Each number is 128 + 24 x the weight over its row's rms, rounded and kept within 0 to 255. Layers, rows and columns count from 0. The size above them is the row's rms in percent of the matrix's.

# layer 4 attention query, 256x256, rms 0.038, rows 80-106, columns 128-255
size [113  92  82  85  88 102 100  92 103  81  90  90  95  87  96 107 106  90  91 132  89  87 111  94  90  87  90]
[[161 105 128 114 142  78 102 150 153 148 138 131 121 142  93 139 136  96 159 132 172 142 154  84 121 195 140 116  82 123  96 178 137 155 124 151 137 115 161 121 129 127  86 132 120 118 172 104 152  95 147 127 105 147 103 122 166 110 167 106  97 107 125 118 136  92 131 112 154 112 125 127 115 123 118 154 177 130 124 110 124 129  99 126 121 174 125 158 146 135 142 118 162 141 153 110 117 154 162 129 113 137 140 111 118 124  96  78 141 132 135  99  88  90  90 112 123 127 137 128 105 136 104 163 130 139  75 150]
 [123 118 145 146 112  97 147 107 143 150 159 135 122  92 162 114 126 122 117 112 131 107 108 141 153 128 134 139 119 163 153 118 121 125 182  73 122 122  94 141 159 111 174 129 138  99 106 132 162 102 114 141 142 149 131 109 105 141  79 174 143 109 158 127 146 124 167 117 127 133 143 158 128 139 143 103  86  91 126 108 121 131 178 117 121 111 108  85 110  71 114 125 137 107 137 125  91  90 121 122 122 159 124  73 152 124 132 155 114 165 112 160 181 138 176 142 155 101 123 174 143 151 132 149  98 102 182 129]
 [128 118 155 107 130 148 104 139 148  99 114 166  99 121  79 124 134  78  96 129 146 132 124 112 132 128 160 118  83 121 142 146 138  84 114 163 133 161 109 119 123  89  84 142 174 104 143  93 123 141 136 130  85  92 143 117  90 123 166  97 114 147 113 102 110 134 112  95 172 153 107 139 128 122 151 159 134 169 126 104 137 128 121 121 118 172 154 145 151  99 113 154 130 144 105 127 117 127 106 123 166 145 159 124 103 105 115 100 167  82 147 145 122 100  76 102 135 123 152  85  97 155 152 103 134 118 140 168]
 [ 91 141  93 144 118  82 130 124 140 134 153  91 132  88 128 100 125 153 132 126 145 124  81 105 161 155  83 132 139 161 145 109 140 146 179 117 110 136 120 126 152 110 149 105 159 158 117 168 125  98 150 154 141 200  94 115 119 154 135 112 140 118 146  94 115 115 122 136 137 118 134  99 115 182 117 165 148  82 118 137 112 124 128 101 132 123 116 126 101  81  98 144 155 108 105 124 119 144 115  91 132 127 166  94 111 148  98 131 161 131 106 112 164 119 153 156 131 106 113 188 139 110  86 154  92 108 164 119]
 [147 131 128 143 133 131 160  90  97 113 141 100 136  78 175 131 112 128 138 149 146 114 121  96 164 135 121 166 127 163 165 134 113 119 154 104  90 145 109 122 166 146 159 126 150 125 104 202 124 126 144 162 131 152  91 109 114 153 140 127 152 102 142 129 152 128 149 140 127 133 160 142 105 126 119 129  88  93 102 105 126 102 154 120  81  86 113 112 116  81 150 137 123  73 125 118 113 102 145  99 150 157 126  92 103 168 136 175 105 150  93 149 167 116 170 114  99 121 129 151 138 118 119 134  92 125 152 131]
 [154 136 155 124  96 113  91 128 146 126 137 156 132 118 123 134 106 113 171 131 120 126 120 142 101 115 135 116 140 148 148 144 149 151 166 123 162 139 102 102 160 148  95 178 120 116 159 129 128 120 129 134 106 129 133 159 122  92 191 108  77 107  90 141 114 160 141  97 133 149 139 115 154 138  70 110 123 142 139 128 120 143 114 141 146 127 139 143 133 141 118 121 157 157 110 156  94 108 129 131 132  98 120 149 114 140 162 116  96 125 107 105 138  94 107  72 102 133 106 143 133 117 151 131 140 142 106 172]
 [107  89 134 149 117 108 123 129 177 159 115 145 161 118  97 128 133 161 106 101 116 168  91 117 149 128  99 147 101 133 142 132 128 172 117 157 208 113 143 105 140 160  76 152 116 137 144 152  89 126 141 130 125 137 120 141 138 137 143  81 130 125 143 123 109 132 141  96 108 124 125  99 137 181  80 112 144 143 153 110 149 163  78 148 151  98 138 163 142 136 124 134 163 167  80 170 126 102 114 121 139 166 109 145 148 122 141 132 166 124 136 112 117 127  87 123 157 154 102 171 131 113 132 123  89 120 111 141]
 [112 125 119 107 123 139 157 111 142 115 162 124 133  87 111 109 108 117 102 175 108 118 140 106 134  96 108 167 173 140 154 107 103 103 146 105 101 154  80 132 144 125 166 105 121  98  79 152 122 160 151 132 153 166 152 123  96 143 138 157 158 131 139 102  96 110 142 116 127 123  96 131  98 118 147 120 138 110 125 152 115  96 130 104 125  66 116 113 150 104 129  96 102 100 109 130 161 101 107 120 150 160 144 125 129 141 111 160 138 118 141 121 170 115 133 140 156  95 134 192 133 109  92 126 108 127 172 138]
 [150 172 128 127 154 127  96 146 111 122 126 134 116 145 116 152 148 115 161 128 143 128 138 147 127 178 154 151  88 113 133 149 125 108  97 165 119 133 176 118 129  86 112 127 151 119 139  89 154 102 156 157  97  85 100 146 151 139 140 158 148 104 150 165 120 136 162 169 174 143  96 117  98 118 155 140 129 162  82 128 159 132 149 121 135 167 137 149  98 136 136 169 170 122 155  93 108 141 120 170 137 137  96  93 117 117 108 120 128 112 107 144 116 103  72 114  83 145 132  96 132 122 175  96 145 110  68 110]
 [155 157 136 151 131 130 141 124 123 154 150 117 113 103 128 134 131 144 111 146 112 106  90  96 146 113 124 139 137 133 152  98 112 128 130 116  73 142 111 178 155 129 176 132 138  80 133 163 126 139 119 154 138 149 125 153 124 154 131 155 146 117 149 122 139 119 134 141  62 117 126 164 125 130 126 120 127 103 163 126 113  89 150  86 127  80  98 119 135  95 139 112  99  81 115 105 135 138 134 101 145 132 170 117 130 112 129 149 180 132 143 130 126 120 157 152 149  96 125 132 139 103  89 103 131  97 221 119]
 [152 158 132 104 136 146  72 167 161 120 129 111 122 185 103 168 134 103 141 128 136 159 149 164 133 142 161  98 121 118 110 152 161  92  96 155 128 149 149 117  99 108 103 111 154 132 140  75 126 110 148 110  94 102 131 123 119  85 184 150 126 144 126 152 117 122 109 142 123 134  95 122 131 127 116 146 133 155 116 116 138 155 110 156 117 154 145 170 141 145 113 112 131 127 120 124 129 136 142 140 166 115 116 143 166 102 120 100 134 150 126 128  81 122  73 105 114 103 123  87 118 163 172 111 156 150  88 146]
 [119 146 127 136 107 134  80 146 126 154 145 102 127 155 118 150 106 152 135  75 140 168  91 136 148 154 137  97 138 139 104 124 106 133 120 181 121 131 137 138 109 120 161 123 146 160 149 119  83  89 168  98 121 130 105 131 152 126 125 109 172 116 149 137  90 123  91 139 133 163 130 120 109 161 126 128 140 159  98 150 124 131 101  99  85 191 133 111 103 120 135 115 147 160 117 100 128 152 107 125 129 140 161  92 129 113  89 113 166 138 139 137 111 144 140 147  97 109 120  89 151 120 141 153  83 123 147 126]
 [115 106 145 177 153 115 172  95 122  88 129 105 138  94 134 109 102 163 125 145 142 103  88 119 127  68 131 169 138 139 127 118 105 132 144 100 106 103 114 145 168 140 163  88 107 131 124 158 134 152 153 129 149 150 126 126 145 184  91 144 136 120 112 149 141 118 127 126 100 124 171 129 120 121 123 110  91  79 141 141 114  98 170  90 123 119 119 108 122 122 116  96 132 126 144 127 106 113 126 137 106 152  77  98 140 181 122 148 119 136 145  97 139 126 179 150 152 149  94 160 162 133 131 127 129 112 159 130]
 [150 131 144 151  90 129 106 135 137 161 119 115 142 147 132 134 124 195 133  92 158 141 132 138 124 164 115 152  82 120 108 136 161 111 118 153 150 113 126  93  99 140 116 128 128 135 193 128 136 141  48 111 138 108 106 157 127 133  90 113 118 123  89 112 144 140 156 149 106 111 113 148 174 116  86 107 120 123 118 107 133 133 113 129 117 109 153 115 120 155 137 111 148 187 131 143 123 116 127 126 102 116 146 118 119 159 142 114  55 114 129 137 138 103 172  52  81 133 124 115 133  92 118 138 148 159 104 120]
 [157 138  91  98 160 123 104 150 146 166  85  93 102 178 151 160 143 110 144 102 131 116 129 147 136 162 101 104 130  80 117 133 145  85  88 128 166 133 156 122  82  94 147 155 144 120 135 111 133 144  72  82 133  81  96  94 145  99 141 128 126 136 130 139 129 103 138 128 107 151 126 129  87 120 125 153 162 181  89 122 143 125 113 154 122 173 127 110 117 137 120 158 119 121 152 130  88 144 121 147 106 120 109 155 114 105 128 105 164 149 119 137 162 138  90 153  80 134 143  86 114 163 148 110 147 164  99 121]
 [129  95 118 140 125 127 119 107 115 151 128 122 135 112 112 135 156 149 116 143 145 134 106 123 161 137 125 134 142 134 107 153 152 128 117 106 134 120 149 112 141 133 104 158  86 142 129 148  71 122  82 121 116 111 134 121 148 136 152  79 115 152 102  74 117 111  87 128 168 139 155 135 128 110  92 111 129 125 119 137 125 131  82 132 108 157 137 124 130 120 146 165 161 146 113 143 152 148 143 127 107 138 141 142 111 108 114 120 157 141 122  92 104 102 187 102  92 138 126 142 119 121  83 199 102 132 106 148]
 [189 133 106 109 159 105  85 131 147 161 104 133 117 170 144 161 153  77 165 109 147  99 127 145 144 160 141  94  93  90 125 145 137 108 104 138 127 121 143 117 100  91 122 169 112 126 144  95 155 127  95 118  99  99  94 101 162 115 152 133 120 113 139 150  99 131 145 116  96 146 126 118 116 152 119 141 118 193 137 130 129 146  99 137 137 162 139 146 127 177 128 157 142 129 142 140 128 151 125 154 127  88 112 131 110 112 129  89 149 139 124 103 108  98  98 123 114 153 125  85 124 155 148  89 154 143 115 137]
 [176 105  99 138 141 107 149 113  96 147 113 102 138  78 112 163 119 140 142 134 135  81 141  86 141 112 131 185 114 149 157 148 139 124 155 126 117 107 138 139 114  93 144 117 118 105 100 148 133 112  77 133 136  99 135 175 152 152 126 161 152 111  95  99 142 145 156 112 104  97 107 145 111 112 114 129 101 108 152 108 145 106 144 116 122 132 109 130 113 113 127 139 118  80 109  99 134  97 129  87 135 124 134 106 116 155 153 144  83 140 132 120 156  92 187 152 129 154 121 147 119 134  79 152 134 130 131 112]
 [150 105 113 148 168 139  80 148 140 161  95 120 169 169 132 104 142 118 161 111 134 146 144 131 138 104 154 129 138 101 100 122 153 117 114 167 137 106 135 135  94 129 108 144 127 116 150 111  88 145  84 114 152 109 125 124 152 116 111  76 131 149  90  79 148 166 114  90 119 125 127 110 143 138 102 113 131 136 126 113 137 162  83 147 125 105 117 155 154 161 143 136 134 160 120 150 122 137 139 103 125  99 122 178 142 143 139 132  91 133 126 122 124 144 192 155 142 180 173  96 133 158 124 118 130 127 100 129]
 [173 104 134 122 146 137  82 152 154 103 130 124 121 160 119 146 165  87 158  94 152 129 123 149 123 148 138  82 113  95 131 137 176  94 106 148 166 133 129 109  72  98 117 137 117 130 130  81 118 118  89 115 119  94 134 131 116  87 145 103 116 141 120 130 123 139 131 111 121 133  98 114 128 143  90 125 124 188 101 129 123 169  80 163 155 160 155 142 129 153 103 145 141 121 123 144 142 152 118 137 147 107 130 144 131  84 115  92 162 123 133 114 112 118 101 102 145 148 163  74 111 162 153  85 149 138 101 132]
 [114 140 133 122 122 121 137 139 119 145 170 116 116 122 130 163 142 129 104 138 143 124 100  98 105 135 103 127 106 128 133 126  86 130 144  89  96 124 143 145 173 113 137 139 116 100 118 178 148 109 172 156 123 157 117 127 128 152 152 128 148 114 142 155 147 126 133 154 104 138 132 143  82 130 182 151 128 104 115 136 154  67 149  67  84 108  94 120 103  81 114 125 132 127 142 111  98 132 132 144 109 165 112  91 119 130 137 172 158 146 133 162 179 161 176 131 101  87  61 205 168  73  98 151 143 116 115  92]
 [126 126 101 178 148 118 113 118 121 148  73 133 125 128 130 157 152 159 140 104 150 174 138 158 157 121 136 125 141  93 126 130 164  76 105 156 178 143 148  76  63 128 171 145 125 125 101 123 115 132  62 100 141 128 118 127 104  83 163 125 148 135 126 125 104 108  91 112 111 131 134 121 163 152 100 105 138 185 102  97 163 160  81 158 151 182 124 151 142 133 132 137 143 181 113 147 158 156 102 132 152 166 152 139 139 128 123  71 145 127 130 128 114 160 116 125 142 153 153 133 143 117 156 106 116 163 149 129]
 [114 127 105 154  68 168 162 131 126 155 126 128 174 115 102 132 132 154 152 122 130 156 102 141 140 126 151 138 140  85 126 136  97 162 106 146 132 104 115 152 148 156 106 113 170 146 135 139  75 152 121 145 139 133 105 145 108 107 138 149 120 137 170 126 150 119 114 133 121 111 173 161 117 165 114 113 143 131 127 115  98 184 113 117 144 124 124 140 165 169 106 151 113 186 145 141 119  91 116 108 126 128 130 168 128 171 106 108 151 127 127 141 136 115 137  98 120 135 150 130 157 112 189 113 121 104 133 162]
 [164 101 150 110 148 148 108 143 121 107  82 148 127 173 135 123 126 108 160 110 127 162 142 150 138 109 128 139  84 128 107 132 163 121 117 156 158 144 119 108  94 145 119 141 129 150 135 102  98 139 129  97 145  90 141 120 140  88 122 122 116 136 122 121 122 155 130 104  99 129 112 143 188 136  97 112 116 160 128 124 128 172  90 172 147 106 145 130 149 157 134 155 139 144 125 150  74 110 138 137 105  85 128 158 160 141  95 115 102 118 119 123  85 135 135 129 161 185 171  71 115 179 145  96 127 127  96 143]
 [115  76 154 133 137 104 147 126 130 107  92 135 108 136 148 115 183 164 127 123 145 157 142  93 172 163 117 107 100 139 115 148 126 146 130 118 180 102 167 128 126 171 138 112  76 170 101 107 132  89 127 138 151  84 141 116 118 118  99 114 162 129 120  98 108  90 117 109 168 105 134 175 154 104 118 118 122 139 121 103 131 139 113 141 145 121 165 114  90 116 145 130 124 154 148 106 140 114 106 103 102 145 113  81 119 155 124 112 138 130 131 146 109 140 122 114 142 173 187  97 155 102 144 147 127 116 159 140]
 [142 175 116 149 117 129 136 121 122 155 173 102 103 114 125 172 114 149 133 142 163  70 107 159 110  90 168 118 146 126 126 128 150 140  87 117 123 124 110 129 159  90 148 147 112 115 142 132 123 104 112 129  91 131 121  92 127 119 103 168 111 103 157 149 141 127 127 158 114 137 105 135  95 178 150 152 140 136 112 114 139 121 195 129 131 133 120 126 132 152 125 135 107  60 143 134 145 170 128 138 144 139 147 133 135  89 105 111 119 109  98 146 131 120 113 141 103  81  85 175 131 129  91 128 151 118 136 109]
 [137  99 126 117 150  87 123  98 122 137 152 148 106 105  81  93 149 127 106 101 125  85 158 104 121 142 125  86  94 160 167 128 179 136 131 115 186 143 126 123 158 101  96 174  92 117 134 154 126 114 133 125 164 103 124 118 141 112  99 120 103 132 141 126 105  94 123 104 156 114 132 123 113 109 115 146 152 145 144 125 167 110 109 139 121 140 132 164 101 129 139 159 134 128 126 129 134 140 143 112 141 159  97 134 101 136 156 117 133 132 134 110 142  92  89 150 109 125 130 152  59 114  95 162 124  74 136 111]]
# layer 4 attention key, 256x256, rms 0.0387, rows 80-106, columns 128-255
size [116  93  71  79  87 109 109  96  78  97  71  82  64 100  73 108  70  71 114  63  65  70 134  66  75  80  89]
[[150  68 142 105 145 125 100 125 122 107 133 150 140 140 180 149 161 121 118 101 132 124 138 109 145 147 147 115 106  97 155 140 124  80 130 138 145 142 159 127 123 130 133 124 151 128 121  80 146 140 142 117 112  99 118 133 206 103 113 137 121 123 104 112 166 116 142  92 124 127 145 124 161 140 116 129  72 192 144 109 125 110 106 159 153 117 163 147 148 139 172 119 165 123 162 133 112  99 121 165 140  91 100 130 131 127 129  88 129 110 119 169  94 105 125 127  97 135 162 115 156 146 137 108 134 155  82 117]
 [153 154  96 116 131 123 163 186 130 159 151 120  85 127  87 138 118 157 134 115 132 134 125 151 105 137 110 168 124 139 107 101 109 173 123  95 148 109 123 152 123 170 110 162 128 126 142 152  83 117 121 120 127 149 142 113  69  85 176 143 157 142 136 132  95 163 106 106 124 119 108 120 136 107 101 116 155  95 128 155 149 129 141 153 128 110 104 151 146 157 110 161 100 207 124 141 137 107 136 118 141 163  91 124  92 113 145 158 110 153 115  60 128 151 141 119 143 121 112 132 131 151 120 127 109 146 114 194]
 [185 128 107  99 141 149 115 154 138  85 137 145 102 178  87 120  93 117 144 127 106 133 132 129 144  85 173 111 114  76 121 125 117 115  74 144 105 125 119 126  89 130 118 136 114 143 107  91 111 130 124 130 102  96 134 147 134 125 110 121 124 186 141 139 130 134 139 124 100 142 115 115 160 145 111 132 109 191 107 131 101 169 146 146 107 144 142 152 160 100 113 121 121 132 153 145 151 148  87 155 119 106 113 136 164  78 151  84 139 131  99 138  79 138  88 109 115 132 130  82 145 178 141  89 139 104 124 137]
 [135 130 131 102 129 159 138 148 108 162 117  90 125 124 171 173 124 154 130 125 177 152 134 177 119 151  96 169 138 135 147 120 159 152 134 114 146 156 115 115 130 144 110 150 153 110 147 154 115 144 151  98 110 165  94 126 116 115 168 131 152 111 119 152  94 151 101  94  99  92 104  95 127 137 141 153 139 109 147 131 142  85 128 152 156 120 140 160  76 178 168 162 134 156 120 146 105 105 150 118 151 121 108 151  84 151 150 131  95 126 141  81 139 114 171 113 123 151 123 151 116 130 139 166 112 145  74 134]
 [113 124 112 128 116 111 174 173 145 138  98 111 127  94 110 148 110 157 136 160 154 139 133 139 113 132  98 166 156 160 139 148 154 148 127 115 116 120 100 140 132 127 120 141 109 120 150 146  83 143 126 116 123 155  88 138 103 116 205 117 128 131 120 112  89 168 137 143 125 122 101  90 130 121 117 137 138 102 104 129 146  85 125 101 167 142 107 110 117 130 123 148 126 170 127 147 120 113 101 123 136 132 141 133  99 126 108 138 118 105 125  86 130 157 160 135 132 122  86 146 117 109 148 158 127 115 143 157]
 [139 112 158 127 117  93 106 112 127  97 157 132 155 151 148 113 125 119 142 137 108  84 140 123 132 105 132 112  68 136 162 152 152  84 133 153 167 132 121 148 119 110 127 126 148 113 122 122 124 104 146 187 132  93 101 162 162  98  86 100 146 121 137 165 147 141 154 130 112 161 101  98 110 142 105 146 148 146 122 110 135 155 110 136 140 133 142 127 140 143 170 139 167  94 143  90 102 111 183 119 145 123 132 126 114 101 114 118 111 112 167 148 151 135 119 144 117 144 161  91 128 121 122 136 113  87 101 105]
 [138 150 128 122 127 116 119  84 145 150 161 114 137 129 164 105 113 146 127 117 146 136 160 134 172 101 140 128 120 158 140 156 130 131 177 136 172 136 114 121 113 127 112 137 127  76 104 127 118 114 146 123 118 109 163 146 153 153 100 112 123 112 128 128 155 101 117 130 158 129 105 133 111 166 127 156 125 136 150 105 137 138 107 159 128 163 154 148 133 122 124 116 138  89 117  91 101 102 169 123 122 108 159 140 127  97 148 118 102 101 125 159 160 107 127 147 144 148 191 135 122 101  49 134 120 126 115  92]
 [120 179 118 144 114 140 167 131 109 163 130  82 132  88 147 152 119 171 151 144 143 102 111 119 107 114  87 156 127  99 129 131 127 172 116 108 108 122 109 107 179 140 113 159 177 153 139 164 134 124 115 126 120 211 115 123  74 113 156 144 137 107 118 148 120 147 109 140 109 113 111 122 123 150 129 150 118  81 153 110 158  91 131 122 144 130  94 118 111 128 124 132 122 141 107 101 148 105 118  87 130 131 154 128 109 161 145 140  97 119 125 107 136 147 127  92 100 104  63 161 132 120 107 183 100 138 134 133]
 [138  74 132 100 156 142 142 157 145  82 106 127 127 184 133 125 141 128 132  99 140 128 121 144 133 127 160 102 146 107 133  96 128  70 110 142 137 131 127 140  93 146 125 133 106  90 118 108 100 132 143 126 128  61 141 145 171 133 120 113 107 163 126 125 129 125 139 107 134 122 159 128 168 131 131 105 128 178 116 117 104 150 137 150 147 147 162 131 148 123 165 104 149 139 121 160 127 139 112 123 126 122  87 156 171 150 127  90 161 153 116 153  74 135 143 141 121 135 155  63 136 142 185  66 176 142 123 126]
 [141 137  99 163 131 113 146 152 108 162  87  92 127 107 124 135 105 152 118 149 143 151 118 121  93 137 120 177 155 139 139 133 112 181 123 112  76  97  97  96 178 156 135 134 138 149 143 156 105 141 108  75 134 185  94 146 102 142 163 116 152 108 110 163 105 129 108 157 133 121 107 118  98 123 133 142 114  91 138 137 150 109 124 112 137 121 112  95 110 107 126 163 136 140 103 118 126 106 139  82 134 115 142 135 130 151 115 148 108 128 118  97 143 147 147 134 103 123  72 176  87 148 106 149 131 152 142 109]
 [122 102 112 128 140 122 106 159 137  84  98 135 148 187 129 112 156 127 155 107 106 162 111 141 115 138 156  83 125  89 110  74 130  88 135 134 118 129 136 135 143 158 110 115 103 107 107  74 143 154 142 152 143  87 160 105 139 152 111 128 106 166 158 137 116 115 126  93 118 146 170 139 135 117 148 113  94 174 130 129  95 180 185 130 120 131 135 129 167 113 130 113 131 137  95 127  99 139 116 126 110 105  97 157 160 129 131 117 160 135 124 160  82 129  86 129 128 156 178  94 140 142 164  90 153 124 172 135]
 [124  93 122 147 165 123 105 152 115 147  92 147 160 155 161 166 147 146 135 156 131 167 135 120 128 167 135 168 171 151 143  71 133 124  92 157 163 137 118 102  59 158 139 104 111  92 131 122  86 131 127 147 142 163 134 153 145 150 104 105  82 130 117 140 143  92 143  77 164 121 128 120  88 129 116 105 131 160 112 182 114 124 114 136 144 122 125 169 144 117 146 156 130 162 141 139 138 129 139 145 119 110 134 140 146 117 154 156 166 134 128 115 142 102 158 150 178 111 140 112 143 165 135 107 135 147  92 126]
 [145 127 126 123 104 134 137 100 149 157 151 134 118  91 120 136  67 118  71 137 142 111 146 170 115 133 103 163 106 104 147 163 145 161 144  92 175 118 150 133 143 139 165 130 178 171 133 147 147 127 126  86 127 165 106 127 150 137 141 132 133 120 119 143 132 126  97 145 102 138 111 129 124  99 131 175 149 109 120 127 181  82  55 105 125 107 106 132  97 158 115 119 102 106  89 104 156 121 131 122 136 133 147 125 109 122 100 158  81 129 118 100 171 119 142 144 121 106  83 115 136 117 105 212 121 143 115 125]
 [ 89 114 114 106 147 130 113  76 159  71 110 168  96 170 171 119 136  96 129 124 132 106 122 110 128 145 151 130  85 123 152 113 113  70 110 164 193 116 118 128  92 139 120 137  96 146  95  88 148 112 121 163 122  66 106 134 159 119 127 160 139 131 174 108 143 121 138 116 112 180 143  96 170 161 123 124 122 153  93 130 127 165 157 157 130 131 184 114 127 123 128 148 137 133 113 123 114 127 117 177 108 116  91 115 149 123  98 125 163 140 133 156 120 121 125 134 135 135 176  84  87 112 179  73 136 104 117 137]
 [122 102 159 136 164 101 110 137 115  66 125 140 108 174 131 148 144 111 159 107  79 139 136 153 137 156 149  66 105 116 111  62 125  70 108 124 104 125 141 108 110 164 145 129  87  93 164  91 158 127 113 157 145 105 163 100  95 146 122 119  94 152 110 151 106 152 131 121 124 117 174 124 112 136 123 117 120 145 125 139  85 143 170 151 116 142 184 117 172 123 139 129 139 126 120 140 122 145 124  96 115 103 127 149 181 132 146 115 152 153 106 135 125 131 118 134 121 136 127 107 114 184 150  70 165 141 134 166]
 [130 150 111 132 111 120 117 125 143 159 111 122 123 129 190 151 130 122 135  93 125 125 129 131 170 180 119 100 100  99 150 105 150 105 125 125 177 140 131 123  55 132 154 121 130 114  78 118 115 170 131 120 124  80 138 137 128 111 128 158 146 174  99 108 120 132 150 102 126 107 129 110 142 117  95 133  96 133 126 127 120 149  85 148 135 142 131 167 144 163 102 133 137 138 152 142 144 144 159 115 104 126 128 134 118 125 189 148 143 120 152 157 135 108 150 142 189 125 178 112 131 136 179 117 109 147 129 130]
 [130 117 123 122 190 108 103 149 113  47 116 133 126 180 131 132 135 126 159 122 113 131 118 134 109 128 150  74 158 144  93  93 158 105 114 127 114 103 113 120 116 136 136 156 105 129 150  69 149 158 156 129 133  97 160 143 119 133 110 150 116 130 134 170 140 113 127 127 134 141 175 101 138 143 100 135 104 162 134 107  85 193 163 103 125 109 150 115 161  95 172 132 136 102 103 134 136 123 140 129 149  88 137 123 175  96 112 113 123 113 138 133  99 124  75 136 103 126 162 103 113 188 146  89 149 133 156 123]
 [143 117 158 132 124 112 146 129 100 137 122 120 108  44 173 147 117 185 128 121 152 123 105 134 130 142  91 178  96 113 156 201 127 160  92  96 168 125 133  99 150 142 155 132 161 167 152 151 105 118 130  93 108  96  97 102 130  82 103 181 171  73  97 128 126 131 157 124 115 134 100 152 149  81 131 137 116  67 144 105 133  90 139 134 118 102 127 118  66 175 121 159 162 128 114 145 122 155 107 122 145 151 138  98 117 141 113 163 127 108 129 107 124 121 123 114 133 161 119 109 118  86 147 150 103 115 161 114]
 [129  85 142 116 127 155  75 107 147  55 119 157 102 167 122 129 148  83 103  95 137 134 127 134 122 124 170  75  95 107 119  87 159  98 120 141 173 156 132 129  82 125 120 122 101 110 117  86 152 126 126 114 121  76 156 137 126 110 130 132 132 143 138 129 133 112 141  96 136 165 113 128 145 113 110 129 117 176 125 117  86 174 135 165 161 143 177 151 149 142 107 124 123 140 120 130 145 155 100 136 135 130 101 133 157 102 135  97 162 122 133 147  80 133 134 142 137 150 175 101 102 160 150  69 147 137 117 133]
 [111 152 130 129 133 107  94 163 134  51 121 121 145 183 126 110 174 147 117 101 127 104 121 117 139 114 128  81 118 157 124  79 138  79 130 138 121 128 102 136 121 148 137 147 110 101 142  89 155 129 142 127 127  98 119 164 113 147 129 123  96 163 119 127 123  95 104 136 112 131 153 125 127 161 135 133 104 119 163 124  92 164 160 123 159 128 175 119 167  72 141 113 128 114 122 120  77 130 144 143 120 110 134 106 178  89 132 104 164 155 137 129 110 122  96 151 111 152 169 104 148 162 106  70 124 136 133 156]
 [134 125 113 142  99 153 176 112 145 204 159 123 130  68 151 156  84 129 137 125 158  95 114 113 107 145 103 183 159 106 127 155 133 167 156 108 161 127 133 139 133 117 155  93 172 145 101 167 129 139  86 100 120 144 107 110 156 119 135 131 146 129 117 123 112 173 125 117 125 131 128 133 105 128 149 120 127  78  95 124 141  79  84 115  99 135 107 131 101 165 120 142 144 151 130 152 156 139 133 130 130 115 133 127 106 132 132 155 132 101 103 126 119 125 157  76 138 121  81 162 133 131 130 143 103  96 144 125]
 [ 93 168 142 109 154 135  94 111 134  85 120 143 133 206 159 122 190  96 175 114 136 161 118 124 156 110 144  86 149 182 110  77 150 108 109 121 126 118 138 101 123 144 117 130  90 111 143  73 101 127 134 145 136 114 175 131 155 123 108 139 139 145 117 114 113 114 143 106 113 169 142 109 101 141 143 141 135 170 121 103 118 140 151 155 171 141 182 117 127 112 147 135 119 130 142 132  98 148 113 107 134  99 114 158 173 122 122  94 127 120 111 133 133 136  83 163 127 126 190 132 113 123 122 108 142 167 125 149]
 [133  95  95 111 118 145 109 109 138  90 110 131 135 147 107 128 148  81 144 111 166 170 136 125 133 168 167  69 100 129 131 148 152 129 122 146 175 145 166 138  85 142  68 118 127 132 114 105 121 145 105 105 169  80 113 131 123 104 120  85 109 159 115  99 151 107 109  85 104 133 144 125 145  96 103 134 112 195 130  85 122 154 130 159 162 128 142 148 146 134 100 153 110 174 108 156 136 138 123 134 121 149 110 166 127  89 103  81 125 143 126 161 108 153 132 127 120 157 178 106 121 131 135 113 142 138 126 120]
 [107 106 158 127 136  83 118 122 113  81 145 121 151 200 134  91 151 134 108 140 107 131 132 145 129 156 158 138 133 135 121 104 136 110 131 134  90 101 131 127 128 153 137 134  83  85 150  70 142 133 136 161  96 102 137 120 134 135 115 120 110 175 159 129 169 107 111 139 130 132 147 131 131 154 144 139 116 101 140 132  90 192 180 115 132 112 169 132 171 110 165  88 109 120 119 106  99  94 148  87 104 143 132 123 176 124 160 107 165 169 104 168 132 151  92 146  68 144 166 109 141 173 116  91 163 134 163 145]
 [100 163 124 126 137  94 136 148 148 139 137 138 126 181 125  63 122 137  76 133 134 195 139  99 148 127 141 119 144 171 125 128 105  88 158  99  57 101 104 143  84 187 118 147 105  89 149 117 122 145 151 139 115 110 153  97 152 133 127 134 126 138 173  81 162 112 125 137 159 137 155 164 131 162 126 125 108  96 133 151 111 116 168  74 114 133 140 110 133 122  90 135 109 157 157 126  97  88 148 172 135 122 136 144 158 131 116  92 124 142 130 126 150 128 126 148 123 129 143 138 123 132 129 124 133 101 154 129]
 [132 150 102 146 158 103 114 110  80 141 103 121 115  76 110 139 125 137 200 128 105 100 120 142 103  83 136 158 138 138  83 164 145 151  97 147 162 137 123  96 180 148 142 118 150 140 116 142 147 105 116  93 105 160 146 128  84 110  92 152 128  86 108 162 104 125  98 111 123 119  84 126 186  95 126 135 103 131 142 145 183 118  83 135 141 105 100 100 111 119 131 155 124 163 125  92 162  99 111 137 162 109 123 143 116 167 146 166 109 107 157 140 121 121 140 116 103 110  96 155 128 102  82 147 126 112 160 117]
 [102 112 184 120 146 105  91 186 134 170 167  95 120 115 113 122 126 194 119 152 162 119 195 129 173  92 140 148 124 111 156 139 152 109 129 123 132 150  92 108 129 139 160 129 115  93 144 139  88 130 126 118 130 159 122 142 106 103 162 141 148 129 117  83  93 106 133  88 128  76  95 124 149 117 112 129 145 142 127 152 144  92 119 131 162  96 129 135 137 125 114 134 103 125 140 103 138 123 137 128 149 139 175  95  87 124 150 155 112 132 122 137 140  92 153 133 134 117 100 156 127 113  57 148 107 138 138 125]]